{"n_layer": 14, "d_model": 256, "n_head": 8, "n_kv_head": 8, "head_dim": 32, "d_mlp": 704, "vocab_size": 4096, "activation": "geglu", "norm": "rmsnorm", "norm_place": "pre", "norm_eps": 1e-05, "positions": "rope", "rope_base": 1020.0, "rope_fraction": 0.25, "qk_norm": true, "attn_scale": 0.403, "bias": "none", "tie_embeddings": false, "parallel_block": false, "extras": ["some layers without attention", "local attention windows", "a smear gate", "an embedding shortcut", "skips across layers", "capped logits"], "init": "uniform", "init_std_qkv": 0.0345, "init_std_o": 0.0428, "init_std_up": 0.0494, "init_std_down": 0.0494, "optimizer": "muon_variant", "lr": 0.00962, "beta1": 0.95, "weight_decay": 0.0, "lr_head": 0.0059, "grad_clip": 0.5, "warmup_steps": 137, "schedule": "wsd", "decay_fraction": 1.0, "decay_shape": "linear", "final_lr_fraction": 0.0, "batch_tokens": 32768, "seq_len": 384, "doc_mask": true, "train_tokens": 358100000, "steps": 10929, "dataset": "wikipedia_en"}
Each number is 128 + 24 x the weight over its row's rms, rounded and kept within 0 to 255. Layers, rows and columns count from 0. Numbers have three digits each. The size before them is the row's rms in percent of the matrix's.

# layer 10 attention query, 256x256, rms 0.0345, rows 105-213, columns 0-127
098:102094150107100136096113140098128107103143156126097133145151149096108143150151189116131164066104105129116117088106126150135125120100076104107138116082090108133121113117161111107089142133150108142129080162118160125127133103163114135139152101142113171154140115176131161125162119081116108168181127126128142128133140149103152110107095094145168126157135086100108085113126115102114125121136
103:121148170127143189096120085132174116097121081115150140095136097140124125148169112105119127107115131156116116137103133114151139154145132130123104149130091127093135131079110086139123097133157097089089140132096107125127151158150110093118126113100099153149102186145120158083094171122146128090111163146132121125118137101171151152118140143124119117105142175178142157087149109095119078121094
105:114145151102123118134093153156159104109120159157102144116137146113135134164110112150112134143119132132171181152116117137108139107124150113124133070132137119138146068086126166154128111079123126099147176125114116110112150136123133126123149126128145118121126150130123133109134074179165146095155130133109133112137201128156076134134122172152136160122163153157131166124124112150138149102105
102:175169132131118116082146120126146139126112128160110107133117121154111109112160092167121137128170183144135119094143119113153109146144152156140135119133123093122102103095128118106112110141100160139131173093068113126131132132105160135099111099088123148094140142121132140105099122198118131087180105149127096130169130111125153139164153141124113167101118134120119124169074106150152110144132
123:136102117141121125133222118131136157098124118085174087150099112101101127144139129109146144112124077115154137091105129178148089155110087117098110134109103128083131137139142097119171083137098105133145110132126173112135128098110115118158130126150109144153091117134188134159105110101100091161083088106137112113111116148171156127124224132117118102163160088134133084118179145142099113097118
094:087121124156099168121112104143095136144170123156173174099143122102141109139127130158107169118156106129151126124138085085145126148127165122145191137181144122141149099135098185151134120123120154131141153142099138120129126129158125132103113147148166131097121140119138131159124118124133124093141151118117128123094135074088147106107125121099105094094143134189120139149135121135148125126151
114:099121113114102155124107132160159129146149135184129126099150157152105139096137091160150155091100161142113118156097122095116113129123160136116146093151109121152148126117111138101090168139117104110107163140108115118138069129083158144128138108117197112147118164123150126104101121172112161116134123093116121132164109102132077180121135147103131107113152156160147150141141071174143137133092
118:130133134121126089144246137111086098144130096093177111152144099146135121120121187116153155109150102086133130114140105109128161137104120095123124179099147107116137127138156110116086138154131116108139109121151203119119127128141106125134131157113104147133084085150111123151107135149112105154135106113110165118138159135117160110129116125095163141165113095124101106123092178160108107105174
102:113155117121071152149084100122117105146105101206118126156140114094135110132165139139148145112144122179079104133143131108131134131126148117149104111104126075111151140112106133122124110121109115145139154129040114110125120125100125140114135118116158105146118095147133128120151142118117081114079109117127142162153102135134121127125102133164109125111061129112114170141117123187165124131173
107:131143116110158139181131164153120129163116130141131101134144116109143112122128138134162114178111165161119117102140141102093085125148103155096130116101135143142087103180148144142130113104161128158165157123160142180118140136125102091182140119130101142138148105130112100157099119113114124121140130098129124115157131158071159096133132139127117164156147132090135076105116107089090162077166
096:111147127146098105145126175138128138109163144113118172084128126159154146135102199115105127157151148123099090106110109114142091129126101120165140149110153106083158120113146119104133130108154127098117138113138131118155156117167083168130127143150120103147068145160094148110136136162125124134153151137123125165140121162113074112101179155103104074110090108148125149130108159123151101110128
102:127134118135115164144117123145135147151122191145150099120113123112081137131135131120156084114164210103110119089120105130180115156087137154139167077160148074136144104157145104132140145143121158103113166148132050086137146152123132146153125104144128105124144147120093145174137130131169176118135107128134115131111176180140142131105100108122120147095109185103163138151143091153174127110128
095:113129118116158137140090174129122144138129133137113139116095097127152197119149143083124137123176110115154115160144142118161068170120110122136100133177127139111086174142117137119128112136123138149127132136087137138106127148148154131168127135087109118136093082139119147104117152128120117108129144136161164142139162096174099103160107108126122138142110099121108111172115100155121142113167
095:089134130104141160116059139216150142131168147123116124096173160179084127090155135132155145148138114171148131155092111143128149117110160129122136111150123103156113122115120148131110163139119164101175111113130151154192132127114153117120128154139126140128162112116121127094171150114146153080112163127151099099099106152112155128125132160144176129136124086137121116143123110139169125116125
102:130136153112155074119105123110122137116109085180138123126125160112116166095121130123089095137081117098132142123139145153119086133118123176096132161147150093093132093140133098152132152164137150145171089105124150086088137124135116077122114151142117104133110094105158129115196165092102116124113118157158146157096127142143119131124106128118092162108134100144118107137145143133142078133157
104:091127147144152092165085114087160086158093100089153109168115133089111113129086101115105119108093099121169089090125139131119152088169107149164117141108143114119100121137152134152123116142126094125102130166098152119135127113157142109144100137107141162153143145116095108166113163116146157109076153132118127149137137129088164138123166133090117092130123134129122132091148155107112145116124
101:134192117160108111163132129142095144122102119099124133163107106128094154121165090115122117121118137123175090145133179137130116125085094127132079139127143120132116108173126114164116145121074123170150100103143099127139133129200125128148088130171079140140120142116129171097111139146116111096123105154128112157132151151134142137122117130114115130118137126130143143114130113112107140153142
103:154146112119121160129086122125162127083183132181110155112081140122119142087134158127099121097124087120118148130138125130139103155148121110144143121144135166143145137131135124153149144111161178130131109129169133154112170131158144105122148147095150120069128152135142127119129146151182159118141153171106150119144146135146112126117098127124153152108134174125146131118149115173138167160099
102:100116145133111140168176117128119127189115134090129146146140117119104127158147092133114135077138160128143110106119104117122100140135125131093132095102108133138132166085124120128086093125142107164142172146100165153141140139111131117133131175118167140144146187087112134125096156126139149147135126094114137163089174168134121153117149135122134102130185155096107149130108128117098080138130
097:130123107118141182126119129085108114093118132183132142152149138089098127154087125118112152108156116134135147142135110098118135142172099130099082131156133106120141132114160122120124121167115091129142140086141140144158148121115123088131127110142134106127156166113130153105105085156145093098122121141124116131159123170134171118104121136118142088129136112114113128127153128095144112142113
110:117108139152117098112210150112106101139117150093153104157144086153130145120144116124141157136102106132135161083117112158158118119119137146170139151102136156129102150161117097110108082131098096124144118121123118122156142100132112113132140167166093111118135127091112155155104140112121061108160115145123122152115106127133116119125170141149145122182138078109093115096130140092134117111187
096:123133089115136166149106112091119179118119116131158116109123174114151095087122146130125140076138131148107119090136150138125152067147125135138126150098132124088120140105095154133147137123120149155141148121149131115095121143186103145144186143123128118124146125126114101132109160114101100143114113137160083130187144183135170103117149133091109135135144142131105113157140126177138099147091
092:082147123160089096157153089142076134141113114133143148109144129109127129106125158106107103120131121110103094139129093121129148138142109109133088169106153136132158162104104134123124105128129111109134129166129120099160135128101107130136124096114149144168133169124118114188139137113133146124082122112118146142122129114145146129146139104130136116097135125149097106155097117131161156118141
031:099139095153089153114124184130124142124121138182071153152141161162117147171106128137101122100137109124146134127158131141115119144138079105132141138139101096105104101118142144127111107129100110119104180160128109132165125136101129066159138168165112155098123141142117126106135129136125163118069167130077120128129115126080139165146083118139152147103131151109118124101130129144094112161095
037:200160108123074089087121138115149112100112135120157118133142142131110134116141134113122122109146102128124130121163161094120142183105132120156127178147126164127145154151145145082103102174088123138122103109112120121125109098095103120105070102111155072147138126139117211137112128143093152167112095164136142082126105112130140116118147120146116114113146162112171123113132178098140138143172
060:144122168111116129108214131131154114144120108149115088157167170154133108133111148114142140156133122125147093071134116158137153150105113171129109151126145137169096110155157111109118124128100125107081130114108173097150129089130120120151112127151095130137114119140151107151134127146151119109122136085141135119097142132121080119156162122115121126119086083080130122175124115122112108086184
068:126093165097128137119092074111110138124154129162126173098174164157130111125150162092106104161115125128130133112139166078148164111115119136165136110111160131126077118104114155163136126153099116103090158098163116127121145128195160144140109100105119120096131159154178118098136144138107137132103160082149109123137132121134089111170104137190120132115134149118120122155092138145123104092126
127:120160087095140134139000158116146152104133152144112141138088126108127140126117071154126121112132115148140121170105143122123088123163150121141116091153124109114132136121116155127145177098146140121149122140103096152114119142145125143112141134097186130122169166154094105080117072119135153147116141187129120100147121130143143110080131108152133139132109131142113135130132112110141154156099
085:101101130135120145162217088148140117148098100149134101121142096135122146099112152139140165146119153087116153095134123126126177113095147128108161142129136146146151107156159127150119092118110142154107122145144143116158138141106124143120149135147116129139098098120136142174089157182124111127146128078185133163139135155122104144189113132095153116139099103104166140139149118169125137080149
102:133122112149106168153085150143183155114137148103135132119085138116109123121136163145134124093134096142102131117119124132137116133138132102154160114110119134132188140120127165138150113107170162112119143168143118137121119143140083157149134095099170125101129149152111109152116150121172165164111173144114125129143145157150128112087142099101146123124112162113170135103177113150134142134073
102:153142128196107114132153114188145182116152122166131115101096101135135136111139098140120119134104107159126131105093132144138089142131114097130107132122133136136168139102079117115157116131097131123121119116135100146183113120097149110101114134134165110121142149101166140089122134128138135110099153128123132134140105137182116159145122134156108136091156153150142141133132100131127119150102
109:162130146140152158097092084107176133113143102207165142097119144092105139129103112150099147080132165162126155119120130103123140108170144134138137126139131100110159092099129154131127143144133116109110140097117093094127128119124128163105113135122159125097137159127136133082116117148119106123145140174123116147168097123107122145088106142107126121101142164162162180124146104136157119127093
098:142146154132150090118088113115186125111094158105103144085132127113164129158088148099116078181074168128130138149147143140101152101130098160124117132123142116126132114113148090153163131133113131116078114128156071119096129143141149143121088108123101119132160125146111120134136110151141189109110149141171124123154147153121118145134126132119096149062093155113141123132126125091144124135130
101:103105138139134114122139099126099125147116115106163120117156169108137094121102130130133118121113114130092132111128121135112179127130152146120131147106104103140135169092110143117128113134126127143113096160104151096130090106090113148087126113128151105111130088137112086167179140078111137166091123081120149124119072102103122104149148098151124132131117108124091116130129157142149078164137
095:104146142141146100107107139161114104091132130134127127117139144119123178117131144084134164100124080141158146128102148153142113121112110122171113142112133104135147142103116114155117092129131107096129105142110119082127139114158088121136130106136097121168087089127129207134173169101129078090118116154092150154132156148178112145148105107161175152151152117157112151098142114113146136109142
098:123141118148128147167111163161160104135115162169152107112150104123090117142097130095146101163150180192129106131140134121113106147142114158112095127102140110117123136166135118134140089115117090130138148133124116137153155120094128112180116106167137122149173139129093142155119092141141108085092112107152118151164091176102147133106149162139126125119124107086121127100124098108134141095149
109:135108151162108100078206122128128126158118128098177083120135074196126121111169107106125162102133132180097133104140106186174128143092143115156154153147129155136112131157134106118133104127127151135090128151118114079147119121151114132114151148143113126133141086118136111150136171083110095118137126144135110173090072107134136132120175125126129135148128131141135135126142118103138118109172
096:138115139160138131120115156128124142110144092098098176079149132139178118161108141102116144140135118135089094149158140133118114143134130123117122170103093146109123181107112145141121101077150116125152138113112109149115133148166103096111145096171119125155096141111122147100133148101136112145122178136131142155129082108130111147137184135115085087107142134131095112109129140063090059134109
112:113149110112112173110111107132157146126149121131135160083125126169101131140154083113116106107147171113164114156107122108141158154113182126143133088163127096163151145089087116140119129104103146102110171120116132115162105144131141156084121162101152111121115166128121157091098138173117165109138122115123132126128145129165080144144164144103125119108149177172137153131131092181167109147099
121:146133127148151106170188102098087121134103065113178124141122130097119109144113128086130136117118108097155114106134136149110124114121105129115100166106130134110123129173125119153166102124125109158116118147142164119127136100150089111145099122153125150173108112128130110180105148086078101154077117094132153129141122127132159104116170123100112112135142103129135118119137157132091115096145
100:104107166064148123093108078113144065114124074110124154135121111151108138116147129136105105126089086134130132158120155167111124146130136122076113134109103152141130121118144082156079083095171134118119105112136168107138143146151112080116164149134138172123112145131146132093141144106139139147124170140137142118090135117148115144122158125121164147148153098129119113063159116103111146111140
107:179147145118143097105184138140130111073132100086129086137138125137119066157122113144167158139132093139145154097118146159131138108120132080110125163098114127142091090161159141140129088113115114132136111097148137135130137112149136124117137095145104166105135105144140128129074083146145129127153143128092118120151127138105165148134181163155116152145127104126134111105096150088095114124112
104:140127129147169135125162104101130103130074116103137125191116104101133111152121066146109137107124088126152137118156141113126140125168156140134122153095124164122125156097132147154113070119094098148136191112060104121083121149127156106130111132125126122086129150079137113139088150148207118105107130135116113111125165077136151178117151113102132141122158162163127140108136145110139129132086
102:121107172124126126099160134150123133129146179109134098094152134131161093177108123171151167145129111159152196132102098129110141097136157105096156107097092143118146094040109130120136115081126125088152137152149157112126123108090131123140153115125151115147121118093150108159140098116135105152148130094112120084099130136135131145106159132128133116146172136146125148141160131088135110112114
103:129151134115156161114070111127169124098146103167112141108137121136121113172154099112121123150145120146132151178139146129129126165125180124136105139176141106090137119117110122157175104127121160125107126120083098128103139154119124088115098098112143128101127109139135152099161138108138121083096136152151133115116123113172142132135095140169106147083093151135127182134144117130139115166127
096:146158145112172166156121144156133161168111105130161076125159149154078137084132104126140114150079146135130132128102153125103115117149132139106142170118135129153121081130145147121118179155124158102160104103149127151117112164128125097134146132105103138139144126072128119127137166128122174118106152142112126108142124122105170133107110116101134177125132148150153131130109132117130087114102
096:110136129153144138127102128169145102137134101089126158097167113149172131117097174109109129154147076152149083172138117070078176113160160103170120162153144108157134157107114151140106156147148103090123110130123135166155126133124145111141110185094109134129135116120121110120147172125157141100129148155099116124130094095062160107137078124116132121116085139149140139095090180065126154113146
104:115126122132160079150149175111117131132116097099166138134097120106144159114094154133116103172063074102141162095097138162147094119125108158159122189108157139101113119172158121131179108131102104116148088103146155117132157109167080121146107182139083089094080107124131122126127131137144089138118132123125108111090117134111096111119186157104117108157120080157121129121162178156144140090154
101:098122161169113084154205119134076113136100128085183120126138102135134130138108133124156124127144183108125110155103112126141124143129094095117128143142187132116156143114154121120113098159134120122090190151124147086160104145113062155137092114124126150176105142146108128152124110142140111125122150091110127123087132154140129125107101113145140082122150148127103163151105157112157094089147
111:118079127096176142116177111121111130106102142070147093142119146149090126120127090101151139156142123087138148131124120182129107139128109109081110136148100151136093181142138099104123112150141115103123110134143136147187127121093149110158122123125081140138118118112156120117103119120104111163139101122132136102102092115137132137125152126114133125188134119118134107107155121091105131103097
094:102104156138139069155164148130161108129148118129119108115108089124134144120106123109125159111127096126164110161123129094106074160121120097110111097156133144147103116164124151123113104141138120127104146160092150128109105115095168144155100133131176107165077122129143122116115120123103150095150134116168164198130146116145071144135134139121110100102132120148105135112111120119100099101145
096:105136110136128160113157093113094121127139130143169161076137124090163099141112172114127129119153115106094133130148092087121146160134140113156152133159136126144120160155096126136133106112146095112126150145143123125127131132136130115139139087118129104095132126163124118190105117121129141121128132109116130113153132091121172076138137139100128136114166143169127084136142106122124139092119
097:140115125131110152108135113120129147104158109144109146138123121151106120139147170115123158145125105129081081114134114161157125176155103119113130141100116101082147151092124108085112138159087147127161125106056189112124108126106120134117110109115113164113103098172147113129140164144165120147105145105117122086105114079103143128117156110094134099142093104158127092147111132159165131121153
099:075133108106104145140125137127163094159140126128129121148140115169140113126145098129166154111086124150147106091103130102091120091122132161163118118085112145124148147108129087089110092132130068124101129137079142146149107117108131117114151110114139132183075151152118127066101113172075121106143110123125131121167116116144092147140154146138149120146122123098114160127110153175112137137148
109:113105142160124143118158106088145115106129119105164096133149160109113102124130107148141153105155101101146138045109134136140087133147099180125136152131114138111123134123133111123127114162132132165118127146091152122132156099147124109143127143120108132137127159126127136137122165109109101097140119154157129147109143161129191096106149105129129088146147110123096134143160184119135056146110
036:147120131155142120167081110148141107084117162112153211097132116121178118102110085118172126095127110138096079085118155087139146144106152110126102121121135167116130144093166090134118125125081127134122094120115129141154121162088150132136166145111096114144131088128139136156132091129120156150149142147133139110138120154112163101125120174158143121121162130095142064124131100134093143155144
037:077076156169139142130148143141108173150100101123107134088090109108127143091139138135113162137089136105135134139098092108151143109089125110098107133134148117118082149151157131117120091128120132147077126145122142141134074120136152150119156163096123125127131125114111121115118203173095143134123146151098097105108106099100121132161093150107148120082135140139101164097142141128131129110139
081:140098130162151139103147120150140150118151152138092140116154125127134113190114154071129156121108128133149156072151135173147153120116128157160172125160132104108091153149114085131148112106102132125097137094090150163112130095121154156140157126141151136137094136119161098157164179099126131127137158114118115161160148117118111117142114150064110150115122120148121123152095138138127103111162
065:100123133139121123108108137094107112101134128115139117114150139166113142153147155114104108125153116139120126174115148061127127140115131146132106098098125173122145137119129092151125145125100108093104097109146096125160134120155156115150114122110103100101121129125138131116130098139161096173149126152123133113146102135151133143114107146152118132123157116111120153139111176152156133122183
122:091142118112126113152089128092124102141113140113112082154079129134129143093117074180136104105143107149147110189088134109119070101144159089128079135127117159141158141109122109093146159101155105118146129163125122126116103126131119126132114130122164116134148146115083094123079068139152125163098125149116132094104139119136143165099127106135145104110127140127094144117148124129146134166141
069:133154135142083096163112155103139096147122126137109109133092091124147147092134104214144100129135130142095118189090102075134101126130140131124090145143124160165187128121147132127109147119138131124155130176126127119149135147129097092144091117111137140154151151122098125116089093158155128134088138140147146107105120136104155150128127126167141123096150140116114134103145122139116144162158
105:121132133154099158109086094103059124145117146145138131148161114132129154136175147122147138143144123142144123128121117094132172134101119124157145108163124140120123132171103145130131102099177110117081122133159134138144139113136131075167132114126116188151144136135131114152153141096123111125130146172095124102152086126095183126143108111082137145181155137108165112110129133093121164112149
104:154133135120153145120099072141100172097156118127164150141114113116118117121143107093099151112108126154144166134148141160126079139108096102158119124133116119129143138127086117124148103137113110147152142082112139121146113089117110141114175114135177119123086108118155079102158130099056089138133126152072146136147133144120102115138167148148121098103153131168141134112147153151078130142100
130:095140145111150109175164134152098144144125113098182121127120113130104134146117089121119129150126127137158122089130093155163086152093099104074113152102134102112118168132147142133144139109129096147138111126100142106113101118079086146135091122147145118153136095098116112134107107139094146137139088114104110168126076117107154117088129093146124127131117133125124086109107103111101112132124
121:131158121106110129110108138105132124138164157190094224160110099148125164122181110118141109135163117180163144164136127108108144148082136169152118083136146121152099142127141120138101147140075147120118091131120148163136135140126146100120109149121120121116117167107154129083113126181121124102163128146140116104149126125137105145146124163153134111115141124114125138151125119146132150087164
126:128122103130126142130126149079095157147156155188118082126140139143102146135125154091113095131117143198104121118112121108121107150113117121183136111139135149145125126138123127132123132101154123106083115119102074145136144109163132127137140158124147115163140155122120166159162132122112118093082140130127110122144110125111101152147146143140133163099164132133125153131087131152195140102124
102:119131154150125117159165167129105104143096128053076100157135091131136126106100127157132110166113104157136088144157112181146096145120129137102131151153137131136126120109110135085142122109144109147123127127119129154145124113115113161143118129131138127134120121124106108126098120146158134143100145107130119109105124138083138150078145095119126082116093139133125156142132141116149127141115
107:142115129123135100151163098136092108144092120098117149100151122145166158142110141118098137127130151142104115139161121113130163146144117116112153101106139119116116122091099118102139099130139117074109190136111173116098107117056157144125145141120146102128114099125130109157174121114133092166116141112119129154144140142142100119150088110121139113139139101121110164132104160139159085100164
111:141133106135096088164112187136125117128136096126105091123153144139102143122138141152139123099121107124086063115131119137120129131109104131116155117149124108122086086155129131123126115117153130106147125172152108144098127144100143122126134115084189109162117108155106095153119116106111150126092135151138123119183174116141179128122098157124124160126130113122122150144106197192152092098136
116:124106115126113125092140059151162108163117113172127160112141100114167169131153108148102127150145200129159145137120166112134120110102148130125135104149126161144137120142149142133144118131085091117088143132103153145120143108117160132163101121107143130118122141110164128139140113136188159108159120139151098145147135167121079156158098102113147126078113151153157136130139127085119133118178
096:151133152132144088116166145128145118193118104139141128159146084170137128108123126122122149086124120133120087173136141107080151156127152113137145133110120151110144137123103148149102181090139111113141111126107120158144121156110123107132162161105150132137090125135106113103127125116141113121130112146088158117148094079152161102121122133120187132165154151133134221070073134133136128158141
100:131176136141146150149119131114138099117100102131126154131130127088092119095137124102143088148081121131146131138169168118074167104173143135128123157101110131115170092107131087110119148136112087145139119148146147156146163124146140121139140112114105126145087117120131104124126173133078136135116117126135117124130143146129126122138079153107166140125087147098118117133184088169097142151113
120:127131117127112050168155077108107108130117120051157106138106153101122165097119120130153110145108131116165117091085104147125105095137104090137152146113125119113088103114141168153138119116153143152191139161169171102143114110155100137109087173120131152119106131075124112136133147123089151106090116124136143121079168171136119121129112116131139102131109136117134123115108143107111127139162
105:130128131132144102119178137145123125142116143107129112138156143119117150113164146159109126128123119136101155104106093177131147165110125096142140195126157124126122115132088143093117179139141176109120122122139145149163105122066128132139151123145146129117126085122147103132119141162137122157134117164122101131137135085120124150116088144136147137113125125116142126107075087130155082156138
103:153119147172145141133128116153175127116125128158134132119150127128142143142156122121154109147115122151139168129111170079130162148142144153172061109124134070112118085119170159147081061143111141092107124142109116109137149121105169109159105082138106123136115130128140161128131122125165140085108129113120150119113126147110125120143126147087120114107158157144171146143133111119152161105145
132:148166127168091109126120175149106149090156135145158177127141108107173109130155111122136129109148134148162160153136149127099186133148126101121138102140156139089107147115096150169121107147127138147147118106163107136132143157104139117106165137120120109125149126116132166135126126132121112114144099122098151100136123105132160121114130136129136126134128143142178153144123105138135139122071
096:139099107098133114131171099140090070140130160142132118147100135148086144107108137134136149147147158118145141109127105095133112116139141139140074120118148149146181093139172083137151173154083116141100121126191098160142170113149157144145106113155126080122103125158154146123147070158126136140121120143132144124152130121161114129109150185112140098155131116106107118134121109152137187086130
108:102105124093133150167168132138119059138107124139126128123137118135134158098117137134123127096142137146109146117112112158118143110150173091102154129108174151129119113129136143139121115141151111146103132125112132134088144124144096116112128113109109154140102105132087098095066157122142077112150140109124151145137140127109108132118068093107156142155091109132122099087150103106111150142158
111:097082149120091104186149087120104128171125164063151194129074113129155102155120102092162113115128114130131109141129103145153141121147138135168152110109136132139112130147132099127125136103135119086134125162142109129128098129158100161110137132120131141139140137125120124189118093141123169125134132107130142120125120130085101105105138138136141133164119140130115112109115117156127147116162
117:104162155124112156109070127133143134124157148196182178161101105111130110127121164113142134149145110120094176119126092090178138159125102139140125131105131118075118121117143117145117163146092140118132100098131112114127144145153062141110144127147138114076133126122153115098187128122128138110149109139104117118153150140139156108134067131163125138118114142102148117125107114137141141135141
117:149112098109143116121168147135141138148138135147080112189101155074147153137113135144118115126108137127159110138123118171116104130157106088128162151100112138141121091163121144103116113089167131116139147178116184147115113125115151147155167111127149145141141133150093107112130138127141075161138113116113143105133118170130120150136112135119138136140103092101111131104108176121075144094134
109:123109137085132122115171085116104106098113110148114110159159166075116141141122083127119156093167109141153152117110118176114180136118105090092102127136137097170152167119137169133124139088127149151147121131122121085121101100109135147087116115153166169128119136139145125099119110128129124138116100127143163132080135107120094173169105129109116108094131132138099181137143088132085149129105
118:126126117094113147095107069100194132135131109142136138140090128094139139111113150101138122111123131179131167168100144196130126143136124132096153126122154140144099171164115134149179075097170123122119115186098143131111130118134111132100086150118146183122185124084146114122162128066137135089166142127152117127131171165124090164144085107117107142095098149104158160124167115114131138071167
105:116118123159106121083197111137067119141125154097122135121139129105142126162114138113140158114111099139110126096119077122116119138135135171133120173105084116102101142075139125113089118141117078089130149173073156088134116142149093119114140118069117181132133186123131107153099099150139164132111142094132122127103116112137157125097156118125126133113120132165100102122133170142124085130098
108:116134131155153116077128108157118165120152127157140147125125115145152116120136165092103135154155088133143113122154123059133125182115136161185114132143129104126120118170143132175111170160089135127132081122164112118143126123175140112146122151183124082085112113116170150138154158128122154114101144123099119141147131113093109141138126130140104159123136142132100073158094095092117130146146
099:164127121165046128160165125143092091115118108161078098136162126125090081088174120175138109109130126130069123168133162102114124155121112111102133086094103133175174123145163104121077099105108142158094136135145160148137158096101138113122138133128130187129120138108144118155115158092152111133163156092132110129095150161153114152108125101096143101125173146110113141117158098151135125130117
126:090152077170102103164193107146102136151142094055174115133167122164106113141129122153105160124135154115136140106112084134116097138121136095106160143114140124126130145147099151141122097128159105123121135120192138108130107122109106140100131161111138143157144119138097090103098114147121085132128117140100118113177147175119159141115149135097126078160115158142117136115113142134140072112156
057:106104141143147045136138137103103098159096103124143133142155113089126154142136109120112180175125140167122116147143110093131092111132123147098169138105134133141106110121116098147136114148139107160157119157129194115114131143130138172115130155189137183153155153149092124126119083134121113170112109161150130109122140115114125133138115115081160157113139152127099116155095135106133098099130
047:062132141108131158129109090149102124135098116124139157125101100140134141107119118115138077107129119137121189102122114094086163137138109141150143116099079132126134106080155096135168132138143141151143133165127114114123129160112136129101130092145077101109137134161130135178108112140127117146151146139115147161109155100160111095162140143143096129163145119094151117125100088163141132124108
069:118092142144171105101177119147155170123122131135136105144134131120156106160109103108116182129109118122131141064127114196143141131082130125124180156164135114121134112126124103111129115133095127119113146089119207080105151120108109146110172133160132140147134122105128097132137141107108132083130119090158122164126138127118102123194122166108168122140103132124123127078148131170100107080149
079:120109127135133118126112113135134089147136142124119180120132162129138126197110145104104145142094167176136154136129101164184115092125139154138181136130145121127091101126111087124123116145089103142094091120133180137105116101168137178152142130156177150173133176100111127113173133104127123103125125133119131122115130111147099109126129135123123100122100163134107118152115135101136084085119
137:126118095124123109129097126148139120134151129116100115152071129109127159088109118164140101114111143122161144164107146085122095127161156107121076131124111092120167142127130126123137165119144126142161127171121079142131121127119098118146085126123141123104141136110089118121119092137159120168126133180126138123129127165119168132083145099125131127094110127115132120126130100110167140175142
076:153104119141112131127194133201133153134128096124156154086184088136097140146151134132106151161121128104080118122156141103109171114101116164116127130103115123139153088145148165158093092173113140116110110087115134132160140160117166096135130103139095108147103095136140172133157141164137120109107122096124136151154109148101109138189113144112087154136152101128156100139123129163142128097180
122:123101130143141096116222104156089094129098107043201094128127132145142097098115141141137123118104146101108149103130114157129149103142102076109162164115151142143131130138135119116120108124117136114124156114159155110128093122125094132117148142142091156132112126152109087157102120115098094180153085129098129132102102168096150124131152123092147122140102089119120120126134136134123114123148
110:134167143128168122117137137124171133128146113136140147091158147129106130105169117138097132144092151117202157155129178122093144131119154110138135130142119139160146082108124134148141156099115151140132098105158123162140117117109185102104085133110094145095099126101165100085155143167109175091160111155135146092129143105135093161150081143112135114112097184150155162163124082133139112129132
108:096127117128114150091089094139120163118156154173128151126134138128097144152145147137121132110135146113092092127112114093135125134099125130165109124095093101123171121095134139145099154146116093098143144100130123111147095109103136169121179091154176102112126136149167148114143095161104142125140110123134114133172111120131130128155118122150136134096158145143147101162127095159154145138101
116:129111140119115161104052114083183094108095159214102147084167150109119115135115117124113088130110158162121160138133125126124138120143168142135101088136132115134123105089119111117117125115138142102114132119098111107107140104120164153080160101145138147134153177123123158087165126137116137071172152138158119115124138130151075145133112144152131147100143119127119144124119084115173103137119
110:117090161110134160114150149155148093108117091100061112147113126156124120133134128108129179087133080100118132138109146178142122154139156139083121138123073119113115184098117079110125127141107097131129128155079133111105122110116131101118141083138115143140109110161131105073133100115106081177105164111155139136091101092176122137124196153123112111146112057131076084138127160146100066125132
103:120138123139142156110174100094115078133154113140181111140144103116112118155168183122134118083181143139138159082103128106134154129145141099129117121131154104085143099137148093149152119139161111143095138121166143124133178124117113113155117144096129153126122135150146123151136125126131090154128156115128149158164141146148145108113111134123137131142116144095123137144123135144132118122152
113:140122136117113057126184145114125089108129144087109119168124127146169084161134128150175115134104151086166117140100138182110151107111090074144110097100125183115104143110127156140130072085164104132122134173128103118112129122099135125118102099101129147183132159152103153140122101143134113108143102113146156081110144127162130130146135120166145135130143123098124143133104147126102122108117
098:099123122128167128154122121090131159134101132151141108108127099180137147146140138076127059159112177098084116114130145150132065159125128162104095138153127147102161166139137107138170120128153090135108134131135088118115113153112148105157118128115110090153121130136130158168116145122113160123121118116152159163147109127144103114105160108121139113113162131104136133116147125118167159104121
101:135119125125114130157098175088128126172112119167116149149149099127153134134140121139126135095151193143133108154151147114087141102118150129159140114136122177114152114154121158121128141101158101152124131106157084153104144129119110119148149089134145142160129119136099144121113101149119095120118162135108111142160100118077101138117098150117130140123153108090124140168084121151122123117165
104:161116123119111119097161096153151112135136160155135141129108121160118163145143141134119157124137147157157139144106099165143117127104146139151115125155100141147140167153115138117116140132109105134130102121125149130133169098094140110121132153149143123095130126128180147080156109156121085123156101155141126126102100137118052139154132153157175111141153146110098157111132108132104157125175
104:118130139160098123127165113105140132189128155096156119109166101176100129123132081147111137098141159174092081091111088131110158120115136164120143143120113108146112165109077129086124081124134122110097137180107145108161125142103140115108151131113174154128146145115107101130122120138134141091127103133137115121153087097135126144118138132106133102146153144172128170125134116139150098140134
106:185136148132145117066126103136137118119140109174139164127143115129204117119142120099105134116145089169080112149163122150116157162145101114132147147121132139123124106097125131159102126110139144128114112143098148088098119123136138121093152132108143130106097089135132124122149163078122116106087166132132155121115116082131107138152086132147112198101087137175136159102089155133110128143155
102:099138114103095109110028087095115121134138146167109207126123136130151156138126164109096171095148136110119122145146123133131182120108149141124153083136146105124151113104118133156129134128135135110135137136135131112103119128138143149106157131116120117119128110177122116105159121113172107136157117174168147119125181147136101081141118151135112128148113124129109125120095127194146163114173
120:137117120136096139094095104141190161113145151143114155081129092126163106171159117142151157121137103140133132165138151080114126111132173162154152081148121135128142104103139119146133128140102087082124176089116122110117134158100137157136135112097155127133137161144142148113084081142133156110140140133144123118146154144131120126113143159132118135107129183162167158131154131160153096115089
103:101126144142097091145235153134091108167125138117108144168154118175162127158117140134093157155121134097099143138132127100138094173111157140099147135143127134144161168097123129145118120136100112140126135153143169117121127131102149145134080121092135112091138120097094148132123098161175096114146112126132168125129126120130142129141053085152143096109108130108071151131129185096159094144173
111:084130150145162079122159102133077117125087097076158132133153119117149130127108146115102115140092108134147133139123131146113163113143148115152125178123139101127136144092106133147145123121129095121127112138118152104164107114124068126100072137150112145140129108122114119154143130117107117153097168159110113112099091097088157119128143097115108108111081112146114147118105188102143090132127